{"n_head": 3, "head_dim": 64, "activation": "gelu", "positions": "learned+rope", "attn_scale": 0.125, "init": "uniform", "init_std_qkv": 0.0847, "init_std_o": 0.0, "lr": 0.0027, "beta2": 0.95, "schedule": "wsd", "seq_len": 2048}
Each number is 128 + 24 x the weight over its row's rms, rounded and kept within 0 to 255. Layers, rows and columns count from 0. Numbers have three digits each. The size before them is the row's rms in percent of the matrix's.

# up: layer 8 MLP up, 1024x256, rms 0.135, rows 706-805, columns 0-63
# down: layer 8 MLP down (transposed), 1024x256, rms 0.124, rows 706-805, columns 0-63
up706 112:103131137068159131077148092130138127109142123144124114162105140157120128145114112148103170136148167156090128140091166118155128122160131130124114097123130148155114089122121111168087158122115129
down706 119:141091133140103112149116105157105118125119112101156127124120124146133150155130122171150122145088122109107125140119108133164143131155149124156124111080147148113125114130139125155135089065123112
up707 104:103136104111157137121172129153126110178170112132105136105112128145115147101110113090161156091125130155120134144127124132113109134113139139117150175137177132136128116144094152134123074100148147
down707 106:116127126148090098138125147152146090128122131138152081127141093126129104136172119134124151163121138112122162152115149150148143139129173118177123146149160158141122143145068076178136145156114178
up708 098:120123112125168144089172097123165126098106114146148117123116139118112169131074164134150140146111093155141156095116154135123163105127154119111135124129119111123148120119114121154136134170140133
down708 100:133149159128120177145110162121098149106086111117144128130163111096100147196141117142166134147098121114154108121089082131112123133132145108135106123090164177182114120126122137123136143097107106
up709 095:140145069129085165177176124125109145116135101117136110116113162116156115161150178181093082113110096080133112136163133131144099091121130142149126131156148133137163143104169114150149111133136122
down709 094:161153172097156113097153083126135122130116092127095122106133149123122135142154139121111128139132113149074129110151088145119124125149119176106164105139128094096149108170126153128173130143118128
up710 109:102119151129102145104155126106128099101131132093109127107141179125126116103137138136130152123121170109096129117103117096117090132114168118114161116113088150127148093128094158147144152098079150
down710 106:139122130106138106103125151111110170131126114154124091093092132123120168104148135166089120136117134148126113114122107160149137135097140145120121150166132096133115146127074136175122134109157085
up711 098:145131134183077140133147122093149139128134119103102130148208144103134156151109105120146149198156118141129131127117157108132125185094095110101133092100106122117104115130121143087094136123139127
down711 098:106117141088143138141125147112099131149143104137144125144122129132159082095125144132102137107116101141134129101160118131118133117156115118126099181155111169149148156128103119176160114175121097
up712 110:116099137123187132106114108128132144108147130116125136143152122113104152149131097168118114204120100149135124139145111131113101128151106122091130102178111129139099136100104137131132153116107123
down712 117:117086182093129113143137108141102116119130153099179113118112128118106109147116139137104130147170112116124079111137118091122154148102102137131114087173149107116103111167141122138162090129130096
up713 102:123101154116165138144119122173138097143166108142128143137120158125079161095114134145115103149161130156122135097123182146096081126179120084103155124118114112148134076130141088109110175098140154
down713 104:133133105119134135142107102085105173146066168115139097151088140122091131151176165087108150150125145146088161108144155113198134135101127167142123135119122142192115125153169152128125115117122138
up714 114:124124121087125143115122085101118099130115143118112133136165124129110127157117080106156124128091112147131122100138127176138113105157139100115138162151102135110149089128125118144101178157128137
down714 112:128118128193127132156146062167134138183162085090136120163149095135113090107097106123106159127130125134136176137147124117189125122137113137132136079127110099160116154098116174118093108149095137
up715 090:154125153172068149137138126143125095097132087128121122159121094120116100086128083130140129110091127132146130145102122134159129163129188141122119132176107108140149115115131151165111143117131133
down715 093:154131136113113119143103157065131171147099129114124129124115081154124179141148153124144106113146131127108194136113144103163126142110111158133122130125125104123137127127093104112096152120122098
up716 102:126153150099163126122150097129097155128152127098138130136126140109086130123138126136152087141147132091125163169139143166131111163164119096067122081146116164144136137103104187101114141175098128
down716 095:108127105104131135159131115128122107146148095136094108123118126120121139100138100115131130115146163108152171127134132181128105136102137148129105134111128128102097118150125087156175109100171118
up717 109:121055095114111127141149102116142103190130161139146098131090097061139095143147130097122110141139093136144142123153108144122115107083102146104139149177178129153180146082138140151115127147126111
down717 106:167130056126124091121113108164150099122149176149104138127097173123147142129168147130164145109109115121113153130140152126149113127132106129129163133134172148106106143157099143133152182154101194
up718 099:124126138149131156106126185124119088132118100087118099113105107087121104156090150178123117112099171147180151165164122166114117126146118122081120125132160098108109134095126113144145114121129127
down718 098:148148129094130137127132161134109114125142116167160139135132096161100163151137071156119124107128138111087088154069152070156155124135162111086150106113127139137132157141109107129124137112144114
up719 104:135132105136114176132159138170137149120099143140105145118145100104126111117126197137142125151166124130124130115167212141139097096170132145153108122125132155176147149091092093115139124119165152
down719 102:096131112102123110108090096141108187090130137153134080143117137179103069128187094124101123153148141166124145141114147139123118130119136135172130142131156138151089128146106122145158128147123152
up720 107:177143114094161120151102105153131133136137150115145149100150160182166097179112122124108113125099141121184119123110125158149151155158123130140132126142117128123150137137103142163174126098091164
down720 105:153118124161124118160071129132120144094127118202151132146076164135115091129144139130132122122163077139097123102117158077108105113097140144137141117120140118125131144115123110110117103165123141
up721 097:124151111122113143169145130166121117096116092156168117111110136149125105118115114110179154128132133093159136106132115140119145139137132126086132191163111127173074140169116109118208120118128144
down721 103:101127103105120094143101108082120106111169124108144137116113122100155108165141108080166120148084124097129128143104137101124094121163120151170123156137140125100131134158191170155077132121098133
up722 098:091129153140062129137160091105141129121112128165098172166114176149129111138104156134090122098105103155170155096132133095139107102116115115102117164160081179132070099150127101115160082138117105
down722 097:142118111135179189106135125150131137118121110103130118117113114113129164130153156145127083141123125103133080102118090136145127105161127136148123135081128159091129086165148109122115128147102149
up723 083:137156124154116175106116126100123130134121151085124150100139143112175131138107168121153125095164140116140133162117115131147161154151106085116158211154089135094124116136115112135110145114131126
down723 087:168109112118114115161132185167115143112173109159157120153121117189127156094083108154146088133131093119127123119173143091136113136180151118142091119078118107137143135123147137147144128157139128
up724 100:080153123114120117134170108117119130156104103127131090135126126141137166155162121110107149120140125111101140091128126104124134111157090112096079095160136185148103155098146136153137099164082105
down724 101:175134146120124123131095148123072111121145118130121146152128154095143090143091159147146153162151132137128123143104120119128074104099122126116147150136138074104129159136105109147113160119116139
up725 109:126123114136141169113126154099170144132165158171115140129101129080097149081128134150106157158161115127144169138147153163110093155128122145120137128131125143158153085075122178077114137120102165
down725 111:114121155117133139153170130163135135127096114126147131143136154130114153106085120155138081170173153138166131122123128143132111158125127171133150145107090072131085152148141119092128157115146128
up726 086:102142149153131154106079101105099193118120121148114182135114144116106163113085167146133146088115151150169177133163120080128095180160116084133157133154129105120135167118136139121150107152124127
down726 087:143101082115157124139129132116132117149126141127143149132069119125111140130121111097106089122098119097126104131123144122141139102135117182102066105136098145101139138126089164160105138131155119
up727 101:120136173117145127119125104148143147180149134165115129141103119105145100152148106117134119109082154145126133110109112101128132110154135121123097144116143129112106126114162087129116132100097126
down727 102:121129084130139084113093118214102095113149153122094115097092109135169079101145104130086168095145086138088145131155158139117119133096132138141132129132139121113129172142126109104104146121097139
up728 099:135075092144147140071151146125116086123135121111108121131132151127115118127120113125104128096170154083126155106116115123123092090143133073102140127166154137129103112148127178123072124135095118
down728 098:084114113114141137143125171152116135136099153165172103137114143123129143102113102138137142146044126109119123129137109185113099149192147146126119122094113122107145130157152098087119102153092113
up729 106:105110119114133180118144121081106138114158158120104087124118122129103086124127129095120122140153119139104156107088093104139095149149124142145155044160097140112143139063122104150110138132105164
down729 102:134139109120086159161138113097122084138139095177081109101149107109123161104133126121126180134108141105136139189158088136104156138171116088117102130139130159095130213121086126094149135122140126
up730 101:143067137097162165137050111151129120122153125115136139136126151122111123074134131114136105116095133142121106112102122118171149099116131150139119153091147156121177101132112132116123148121128119
down730 098:129133102141172074118106111120106097128087099137130140127154178135109125091117103128126143124098077123139084120148119171086104101160114082126123143139161141142107119150093128119148144119112075
up731 110:130097106149153160086140130094128125125080128087115114089131093116093131113085140128105142132161172080078154134126116086082109118106136165069089150157168136103112136129155171137129166121117110
down731 109:148120144144153151113158157113085140088110150140148113137128149155142147155158149134144133147148096116153144103134132072153096141110128135098144149113144132144145115139088117136133089107116151
up732 105:131122115127133168128114106134159151094134146152128158112097164129148076177123099109120135110135151141150088129125075103128146174136112155120115140130114114130124105139090104144118142140144114
down732 106:169100124166122123113138185109097128139132087113142118158109140165146160126160133143128116108174143143107169152128141157095109096088139090173106118124117152159110153138165128132105146159165123
up733 102:113139106117156197130107117131157133169111132144114149120130141177123142119119129124120155118166128121157112104090136134095111095125147111147070102128152115117137161156155098185136097121125114
down733 098:114090138111124130166167108177149176109127123155099131146117128118159125186164135116124128136150109114148130159128137136173113123076137148096132103090172117112105106104164141146122159200149136
up734 105:156130152071083084124120152091144139184135145153131149128127130140155152104159129129151173124134145121123146109093136151136102121105172131118141115133120123124085149131143133113126119157093103
down734 100:096118146139160085117133121082164103132149082138125188132081119111097154098137109160138092112132121073128139127144127134139140119113078150104138085074112139124165149129116109135135106164125115
up735 095:129135124080112123149124163148152143128147132128134124087112121154134138165158133139123145111125127138164128124157112122156133117109111124093124124100101144128169112151084141100136118104087085
down735 097:119123164120136095139112126109129139135127147130092105086095167103116158127186175102148108127118177143120169100112118143119126199137141144123133127159122073121106150094151138154137111168149126
up736 108:118098077127135128157146131134142147175104179134064119121096110160118178169122138087135131123153113122129126135150164156103151116093116148115164102140140110148153119183133110118105151150140164
down736 118:110109131100121128196119088154092116136151131123112133087125103090146113100151181139134145156099120176109152107118140145116120158091145165148111104142110117140130134153207131111125105124155129
up737 079:104158157116123124077123145114157164155134150117063133125106126155147118144189158153122166146083113085164141155142114150137151126133116134115115129143144109114123103117110131134205092130151109
down737 080:148096114145128160159146117166120117155103169114190115123108115105112146159118121157169141144147125141127096135102099109137125118158131143112148129114127153149095076130134165147103119132136169
up738 101:118087138095154096081140166126126134120106157153140104125158148145127109153134118075143145092136134142119131124136113145158109138118145119090147090142113146149119116121118136126120108135118125
down738 098:123096174145138111150148137192110159103052107172121139182159118115145147111126105116119159154143118148137143152131161130125124103141129112141170112137124132093146099138119117127109152101114127
up739 093:100168096176117173151160168104142145140121109114095147114147117113130116109062098110132113158147150123143138160136121141153132178085130152098122105140109081128113135108144102158096185107118170
down739 091:142094098132124120120097136115156147127126124061099143134104148123156126125128122102165129118146107178144151136126140133160129139126144162118116152114130128113119110104120132132090085125170141
up740 090:126134149111134115109100128123107133154125170094118134152145123117115112125132128100141091115109110124181139100115126115101117105142107117108140109126148126120114129120104123168127172123143121
down740 091:146130126127132133137168146105099137089108182128143105105071122151105149100132105134122157116092143102095125124141134132142155145101130132139169155125120098122107119113143121134126169170105100
up741 096:126105103142180118186130126115117089130166102148163158053165130176136109107140113120093133148107130153137100116115196107160137123050151115107146142154139093148141145159134101150094106103160132
down741 093:099118117083122108116129134134123128201091157124098090142118087086090141133112166129091098079123130164116157167117130151142136137130089186125103137124129133123104157103127132136123135125097146
up742 102:114135124142166138107106071114168167087167166094118095143107146127153166121156139110151131075125119142161151064143133110125142176136167159132136152091147162128128129134104161145103143122118113
down742 099:131141132140114121128164126137147085123153096117156088133161108157163140115123119148158113147116119152119105153118114114135134138099105054150086149122160140116133106139160151162096101122138129
up743 091:130096133122102142152107133147128130116146107107171147151119125129126136125155144134126143159121126113137107185122095158155100095140175135145104122132151102113124136168168121166148133104127170
down743 093:112154114128123104097165132090127172166172146125121152114146137145132124136082129115121068081147129101076143151107183122114158160102127127124123080140114180145143092073098124121115128132150097
up744 099:129126184151142128113121114119114110116139157109135122108169082147096154124075117091157114112085140136114129098139091120155083083111142111158115129138141112114120145114144094177077152150101137
down744 090:109159130099133102144091118123165165127145120151131155105153112112094130144146085159141086119126155117113137104155109174118157137127098139112107112097113146137074105163182130099141142151136125
up745 105:081151157104151144104110089099125128133146121108136134102093112124080115133104134109093119186101141166105098094119159171123096087131142119114139121135100098170131124081140150107148128141163125
down745 107:093130118123153110135125152109144130097150130127141128117110106092086067175208138139124108133105109170121135140084150080081157149127142104107107134137117161122132090127125086098161118115135173
up746 107:087111147135108138105169085150131145166145123134151145088143134112172104136109166117132132094140149153106110125087126170153093120151120083122171148174129159102137112145137116146129143181100125
down746 111:116127125155114132101141116138136150141167088164141133114122119133102128147113129153131113119096066117083121167125112142140123147091122120155101154116156160147140166122107096122093153162104132
up747 105:129076177112160142143102111118161088126134107167132162108132121090106143159110136115140128097131109186157135166115158128138182143090124161145131162158093110115159131091162158185096075160155151
down747 105:150132098168140155143157143108106148148146064139105102124155105077093125171143142163097118122102092134135119161117123117126079131134103134082161137142117146092143142131135112129090131098127125
up748 107:101120188145101111158092080119112147117158114174129106092147124109103114157091096090093130126164124117139117158129121109107168086170106128088153122127134124161134119122117124148109143136116111
down748 107:090138142156125133110119130122141146100150073061150133146162156115134108119138103131113082145119135142107107171098144120151180167149120114101108148130176184085129144140117131149172109100155136
up749 099:129127141121158136136132109088100159096133103090150145141177137148094121126102176137117149108126125105132134150129142099156102125107102167167158107106130152150147167119142147111092157113127139
down749 098:133145148124133117139116121099112152097115134118165139166132150096180118114134132113148116134134140099086118116135108165129148121137077147104117136121133124109112109130135124129113122124156115
up750 100:144167104108100151145150094083119119138111156105109107126085096106113139113080121109151123123120163171101088131106117146137152100108159112133144114143101126168122139127098079143112160152105133
down750 097:137142131149140138168109147152045138095110144136153143128145100122120128156179121138121132133141107101161147111066111171122112118100168101105130095120196122134137153140161087102120111146115124
up751 101:057119114119118132129113109100124110172147153121141132122173165159088120139135122123168173151126119150126090145148164118158133143127111142105147120068147154148127112152147135109134098125140134
down751 104:113121144121163137105110134108150104129175111117155143129117124155117148136177086133095143109118156135095120144152164180150135130146128159129111096122100138114122117173143136147133171114165133
up752 090:127132098132130139136097081133133113102150160147119103113139139110149139157136121137117114099120176116110127137100101122159143098160150133138088136106137123140127123119122125139087118083139169
down752 097:120148138184151123126130160121139134181159174124103140162112079125121127130116135118121100157165094114144201126162115125125126111122158094158142108114157162113107109139174115132110174134134121
up753 101:075111104153084148084113129110149119120121138148145192121132139171146091079130113151124086167158154164116133116144127120155127135111123093138103125115160097143136098145132132142136132115136165
down753 096:113127113092156103164140152099102115161128145107148128145084136129089134136115107102149122124145125128140107148158139156172086127144108161131163091106118155143171113105123111111096103144121115
up754 103:105118157124135151116131088131104117132156118131153105144099110135127129146099143134140115100161143133135117103135121088160109137123138157121100102153112173152108142144127138162139095115093086
down754 107:118155096117136138108136148108115145128155089151135122115136116156114156164126135108121157140140167126115084149179139174132130178117120082152160168138135183106132140156065155136137121186178122
up755 099:133137136142144164099124151152111104158143107085135130131128128124095125150147130112167124100093149147133114140073104141127134132132122130131121044095125157160095115119151111137132089074131110
down755 107:115131149129123098137116120139137126089131129118135107129152110083137114071197082093155132140162077107101162112149122155171133135090128114141122150132115129156129164128133144113150136171159141
up756 105:116162179137104160150121079122102169107138129084151097115133148136141166102125122134139150131147133125119128171156181112170155053128116121119151170100122122161064146124107129147130129123115105
down756 110:137104136115107062103131106149117141123118103097100133116130103166115106125140105122117118078085124155142079148173129158089130119131129139136153156123108117151111138104155110120113102097139134
up757 104:152128120103131154135112103100170143096108100111091123145153153131133109123163106122143165154142169139155167117111129128147125140155092136126144124148113137133132108168116111122111100118132112
down757 095:154099075110111120137168133155155123144141141121163149140105120138118175116165164103173145132135134113096167137132150180147094102118104105161108111104159114159105126083118132124121116099113138
up758 090:104099155114139152140086147099131116096128115156096136188139128172123109100121113121126146146088122122132170137129173125136122156103136129084157157143105119119125149169122112106093177120124148
down758 093:150181125134159072122067126130093153157112105145115124111149119097118098203170109147115146131147114137196112132099139111111128118144147129161127102091124140161147109119139156107149128170133165
up759 102:105171125114099142150142096149145128082151136077132128156169106163157153141111120123094132146116121144126113153113165125141115173117112100117143098125130144192142113158146170119119116115134086
down759 098:100083145147158102118171146128153103142117086145124133109095148138162150120169137137144133160105141146126129127137101125102152143099129157131131115146137142120153149147175135140120083133107118
up760 098:149122197127151109101085150156141180157139091135172133156124125133118153134132169109148111139125121117167080117101124162136133114115149108115079122137122150128132148133142108134152163118096164
down760 102:152131186181139123107148135102094138156161143133150154135186143096119093121132152147136158129131156149105148094101131160122088090117123123091144136113126130137154085153130113140153089140122103
up761 097:093128090151129167131099140107102124111097121090091130133141125167129146133117092130146132110136138147141102109085144128132133182151144131143124177181135117148162124101127112102154147134143091
down761 100:071109144154117119160134117138105095153169126148138165119154106128144129127103164133121157188123132124119137098144114098104151151087161150117152151156156137150091107134154110108110164172117108
up762 098:140136158105112093107115165145123149117135121113125107102133116115088084140104161134138163113131132152189094150146123105117155163079185146146161144124109125113131123145120131105118109157098099
down762 099:118118140078113102185159114141142155137152102112130128149175168117124145099116130167148072110136116138111127125098134079139127123118114181132122124164146154085101129160145082153163114151136105
up763 110:133129175080140182100084134103122133102141130095116141129147152103119136122120129072146104069140147095114149133110139141083108123135133145090107151135146155144138104132137112106121090104114120
down763 115:114101105164113091142128138129111147128124110158091144132184127103137123118111123096126115123117123105125160117144163090132119088141131167177143162147127096100166117092131110132157079166120121
up764 085:140151112147126128118134107122126125108117124076106123148072140147108174196144183127147116114133164112123086102065125108115118134166126130126135127158152125139119122138163142143111123124115077
down764 087:148144094134153132121133130138128115172106119139124131132159121121151111110135156116138119117148118100159125125082136120162140110127102135112109085122103121128127137127128166131132181130171164
up765 104:143143081118136145124161114114149147119107143125175114143105122099135151069101156134132124115154129147150149109106153110135142103135117128166150165084158107139137180118130140171132149161136121
down765 103:140138138138123140122125173131137124146082096103135135093119133123131134119140096137120149092142145122200164145151149058096156131127158098140133163116125117075096136137154103178144166099123136
up766 098:160144105147172115116134116114168139114168119119121087098170117117142098155141140121156114116088128107139089168126143096139107096148164129118096073142120124143156146112117110129153101143156163
down766 089:115135119176129189156134127149145104145116142150123125113135110159075105118149146096175166104149122145180117101169133123122116124107111154119114117168111156120175142173116174139143123101119131
up767 105:133119150104136085106145113134144114144112134118125122130103159122103074088061106124114099118129100136140147094109206125119130132133151133136132133119119099138098119117123119111117113094121106
down767 104:114111132147103139146159074120129116100124144126154137095074167118088159142131172120111133126117128152138114106134119148114102166113138146130097131132116155152153145173101154087168211177094139
up768 095:144124121124126132121158105145106125130152117162096140085138124129133155128122111135127141177115110161114123106151146120165127109111138135168119125134181109112148179107066136172080128128124150
down768 086:102130121103108107109128141117093095189098141101121150140099115160136139138174096126149139083131163130108138145077116142102097146148099133109161144139106110119140142173127100125145134138138152
up769 100:148133115104144151135144155123144083115168101104096205136130116111124136123102133150090118112092163153103104174126138139115098110184138118113153146124130125125137113157110152144158108129116121
down769 108:150107123121109127119129145135143129147136133125130076101140136120101099120114159159176109132162147117165165123147136133137163100113117130166097146102130130149153107101120113188094133189141153
up770 103:133106129125080131100117148106079118100147100152152156099159159112140101127149125140144134120160107164128151139090137137127127111125100140119170116101138127139151167173099136130113138141128123
down770 091:145111115132137126108175094117160099120137094139105132119114111115156093152134108100094122099148130128150125142137127156139133122130134118171141114133134127105147114106105163118126116136130103
up771 103:160132160163125129069141097116141121137111090139130092143162127127106123173126134123113113087145139116154125108153153158170127102151147170129122117131117084104132156098124155171134115109101126
down771 106:181144176130123088145141122140113143107120122161123120107133126147108135182152144108130080136140083088103160112111117117139143111111133118141156135080126106078145117152132090132111089134133085
up772 105:133063131148201126139129111150157111150117107134151118114112174117112130130154130177131125108120131080144086111116158125132085163123135113124126126136109131113137128108147152115138103130148157
down772 108:139105108105105133086104119136136092144122143110158147121114128116097136108125152146131109112088126093132093104133157143139122118087148101124131157135157129103045105131137148137144136109129140
up773 122:151099128215149153131099147114134132088150122127076075109159140112152125097102151139115133132138124091128102144155127114138158110117143113137099157139074116146185152089138129139145142108136142
down773 113:112138150132106145132133146142129139110150108074179131162152129120132134125118099123138129166117149128134118125123104155119136126118137094139149120129112103139100098119141144157087147082154112
up774 099:128144144141167129164143131119119119138123108159128159143128132154131116151096143099158114130151167129099112179126122160140098115142152124124143110119099125115112109124144090138143109099076104
down774 098:091115116154107132098167119135132152152117098131106121169127127094151145114139156132098112090116089093152124090124092093121146104125147150122131125139154137127132165067079122098120176080161116
up775 100:132105150152093154122142092131154116147155136148115145128148130091158114122102126132137128145129111105166144156090181156187130141108155137155158163149164109139087133100145142153152132119123111
down775 099:170154134142174137101084150135131148151103128102128103096128125096121136143096173104140151127176114127092130137147141145137111107109116146130138161189136141121137132118127113129145119153171110
up776 096:133093114110133125133100108090139111130171158162141143131164095168131168151133148128153100137077147122140137139098124121137086146123127090112163118120140137104138127091142148136083118139108091
down776 096:091111122135095143096105144152119131142116114132173156131119165116105090144123146136134151116159141091117110168156112092142163162124101123117119090127095128131133169128118164105136079108161090
up777 092:100125154141138144138097111129178157118158136115146102139099130119123120094122115082139135166116094153148150139108195150153156092128109128111174157105127158124125127092118145112151120137139164
down777 092:132164147142143102126152121134101126139116177142118091130095155140106148140191121151090125153138136146113137088131125093134165142137202079138099130136136150137132138125087150144137159158135162
up778 104:123166106146198155105145158120144132111137117159139107103168136125100095078168099131112172122187128083141131118156131109118115075149147166090136141117143158122142113103108191113098121141120149
down778 099:116107149093097126149134145122133117167129092143099118114155127117104138117134159140139094131142099102109113166102117098114148144112177124131140092121117085107150111155138128150114135153128135
up779 089:150156114145125103172149122095108149119133156138103128087110137119122107108106139151105112142175089170116140096159133125124112164096115090167107105166109113126100129103168090166126140121120115
down779 091:128127099127132119142124091106168139128136091089093114102099082106138080096082146159157138131095122129129127134121140175122127110151124116142143086152145133040122111107184132143098137139130071
up780 093:106124074125118116153125135133111126175146122193146082141155129133162109106117102125131128137123137162117119157124135127130141067115132136104109125073163106123167128184157093114113122135111091
down780 094:156156124127122126110123083112158134095121110101123155120116075127087161092136149122121097129152140161127132116113158151130145176151129108142145123157113137096128134083106130138156105145129133
up781 099:119129107167130151116121128092181119124128152145105137127147140132136146114094140144139139124082084100108105140146174112089149117150110066131067159112146135145150129153124130114164085145112118
down781 100:169087141135132145108092080111086123117128131120160108125168099160094138119126154146117159205103141127138097115123144142145120123115158139144133139144133170149156138124089148104129141103154126
up782 101:113178151116153157113120117134143113146175089147092212134151127106122128147113128086132135120113151102118135111061141113152132135117158136115140098158136091100110110091096140130142120149138130
down782 106:123155168117095144064128128153170106152170093123166106117122111151096153122144149168129155119162132123091117144116148137111161165150108173131109094123150114114121193134111112148110108175152113
up783 102:153159141111114158183102136101140127145142139103190142113113087077094140109119149133143147115127160170158098119116089142165131105129114161132101137160140107153132149134128153116106138141144111
down783 105:127197139163186127169132136122150146140164108118102132122139137126127096115115103109120130132114115136164148125121146116118117148140181130090109132114166102095110092108115147095130172120133096
up784 099:152148094157128107102116121119134101130129142099103143136116161165133124123134127086136158147098113161121113131147144137117094144184115098135111126152086135095097123126134141119126161174132115
down784 094:129087097144148192106136089157173118181103104095159138150134085135140107170120134084114124125117144120152136086127095085122113119152105095171140131155125107163126113109127092086150130145110133
up785 101:149159148136127162157137098115145170064146137124079157138098091116124144146128119146133146101171148130115112140142152086150123100131116154136102131124140145129149136087127130120138122147114102
down785 106:137123102134128114170095129142157125124095141129110099126163178095168152104147107115128125118107167096094132140111068124113111158109122135101153103138072146132144096102109126137106118168107115
up786 091:128140140110152140145072137146132173113153164117105121124115116129144112131136144131109123137092158125135140131116132147112144132115138147128126113168093122158108124140135101139112121117125112
down786 088:141129180144141123114118146141112084108128106139127129108133174192137135097160179129139170112109138141120079091169124059123130179130119090128103137109146131123131146103117076122142145129106132
up787 089:134152136122120162133163124119133137111134119101121173144138167092139127101152142153151147111095132134120106126139153125172135143118109109124118138154194125184155122145132132150142168108128143
down787 087:172138122141131121129072144107130136149142134172147128142122151190140113133119148131109138115156103089139174103137125093090110106155130144130135118144121161099097153125159128084097165189139119
up788 097:128133088118173101132113141140156081151142115142109135130163150142136119111106144144101119130167133156141130143096188089134131119136126148113132132120132128137119143127084136163167107148177110
down788 099:132108152142122109129151145128129124135166109164164114199154094118081121181141139165130109178086148137135127148140092136148128141133146135134145139095111123102135137140129128129068127153141103
up789 093:118108112096120160113121108102150120106162108128132116134109126170136125129103150182151156112094117149166126109129144160158139138081104135133144143182135087122169167131126124111114167130167136
down789 093:140101126127115169139154155102115120161157148130078176135124106102141101071098139107130157126152171107108138120099106094163139124131145088119136084116158108106126054119136153149119134126130146
up790 105:142115176062143103142136120153114121114137121130071126136134142160117101133132116090155140097120112145124084148121131130097114151116115123114116124160143105164161111161158128109072094105133122
down790 101:092135104102150140128148133122151150169139127137170098137121127152105115109136086140094117160125152112154149128181096159096133119158127109139119139154110139144160140137138162125117141124113075
up791 098:133124152135126096146129173122172150137131107116139096116159168099098150114162138131092104130091091129144181163124119106121111075159136109130133113165126169162126142119089151159107075110111131
down791 098:141119114126144133143159164070088088140102156141120097093125089154127138166149107166132137130169095167132123093108099115092146155083129110181102177147143136079128120130093139119110155158123131
up792 092:133142126116129108088124092126165097164110106124126079132093125120130164163103154114125095112129139171140109092146150118102118134128153133131155129154157093126150138130160134143144109117140080
down792 081:151123113109120161153166141102132167096127148136097157116150142125147095092197105120075172133135152110138112133103125142181087146137144145105125151117113194153106113098134136103158132111107126
up793 095:116140109118106175143140146156124124169132134154078086088123148133143149143087124192148140122151117096132133102093107108073117134126122128110126087133124158148102170137168154131138160118128120
down793 090:152103126088164112165129116127174115119104139090137133139134144105139125105129142145088106087101101113175138157141125166095074125134146132143136128170152136142155123160148136152102108144129130
up794 108:127133131132142126106102111200149127127151117107140157131119135153077110127121110127136125149131163120107107149158161143139122117140097119129175164133100119112143132103154132183140100161135107
down794 107:107138120101077138131125126151150132127148104106117132104110141112139133137125176111133133092114137187117141121150129075134132134086155127121116098112122137117084124117138115176148159129175127
up795 105:111112157150176133075107162123151137142122131092088153100125153150137112082115126110092139116127151139122120136129103129141159086158132172125124107136106119143100141094096131096124089119113118
down795 108:144153103094106142126138125125143114128157140091118072057108120102131148123128125149191101144136083134127073176125117163149128108105117147138144079104158119112177145118151129127115125130187070
up796 102:142124111167116104128076125126125104099174114129128163117127163108102097144129121122134146082140119126168168089131125110132130113098131131081123171200117153166173098120108132116116129086154141
down796 103:168073170160134125122085154151128124119122126145130154143128086139115166130107150132139161100167148135125157107166111147106137142143143126173148150116099140084133110099170112093115136159127168
up797 104:147128096105138132142129133116139168113139116113165093136168140128154093156139080132095154135140133152122120164122147116103138125120105148137147121147110111109116126188124148108110134140148087
down797 096:155116102105134151164106123125135133135119105164120123106129138136124141136145143151139164106144126184135125129142140145081122161147130165151120111143094149088152140134160109172111180150111134
up798 105:165116146125146147169120131116150126131168167170140185127135168112124123117115105105148170128118121142126194135140172101160107139081159118120114125128132140134147119117159119128119116091150153
down798 097:129113105134101151163127116101132151125136120108132142128111090151204150125121154122132118117134076156134097093110140157143160132147133120131128190131136127125106165155128124142166106136160133
up799 102:131156162151145147137099171123083150106145113180131085147160150206092160139111162141137135124171133082151154148158141146144126108161125171171115150135100123119139131141138117142139151111133118
down799 093:133152118208136093132105080164141156108151152126122169143106150121212140110089163108130104128145127087125107122094134129126126148126138066131118099109140168131146145138104113151104107152118087
up800 102:127186127141118104089146139147134113157139104130168153104124123090099151178148151117106124138153118142116121126138121124115129117118109108099160145128126127177138152126110097137130100137098170
down800 098:144141179146095118157146133152150129124096140121148136120158154142134125154109057143134145151130155126109127156112145126118089153113123105156118115097114162138112111156161133128085130131130139
up801 104:134138069095140112115162116151132135118152134095172148132137132109133124115107127149144189130155137101185143135108146159139142116131141123154126136101109139130137117121100152128140163148133129
down801 103:158113142124116113130121100117127125102151161138102133143115132110103121143132129130125155132116133063104193124155154137116170133103133145112123122135136147145168123167171123174131107046132174
up802 101:142057133132119133139131106066119142096125164135099126119191146114144075148119132148119164136133117098107170168117125119130141144126092112116134098119108097149121172103103135166134146133131098
down802 099:152145127181138086152089185115148135132173111131126082167123126141168147127099092145094145117106139131123129122118112143116113146155137108115138149150134172174115131105111118119092115100160172
up803 109:138142186163126105137084114137104087106107102110146096142170163148164132145146108106125118088113180124128093178155132137113145133169112130130114107158138121169149140117128143151168134152109158
down803 107:154083115121100174127128118152146115122138136094159147093090114150094155178159117150136168142137113078105129109094087115129149158120159148147108159129137176128153174098118088130105127091143126
up804 096:134127105109078155116138124157103129121135159106159125138123175133137120122128164161167131127150138121118101133103157131132118084109104157128046117132139091138143117164139086157118116137166097
down804 097:153141135128149118137152140115124111161150135127111130116132134140111139119081160129099091107150152071122133121157075114138104129136138100081114115127158104123140146109140189127127126104161135
up805 094:146149081153120127085147118109122151107144106135095123157163135149144083098129155185130119112111107143205139131146180130143118133116109128146125118090150142142162115179132139157087133122128173
down805 102:121154124134134145107125148161136111175120153121125113122183124121136154126134123134124102065105132113091138128131134127126158133119120092089082141192132134131075153136123116138148186070166079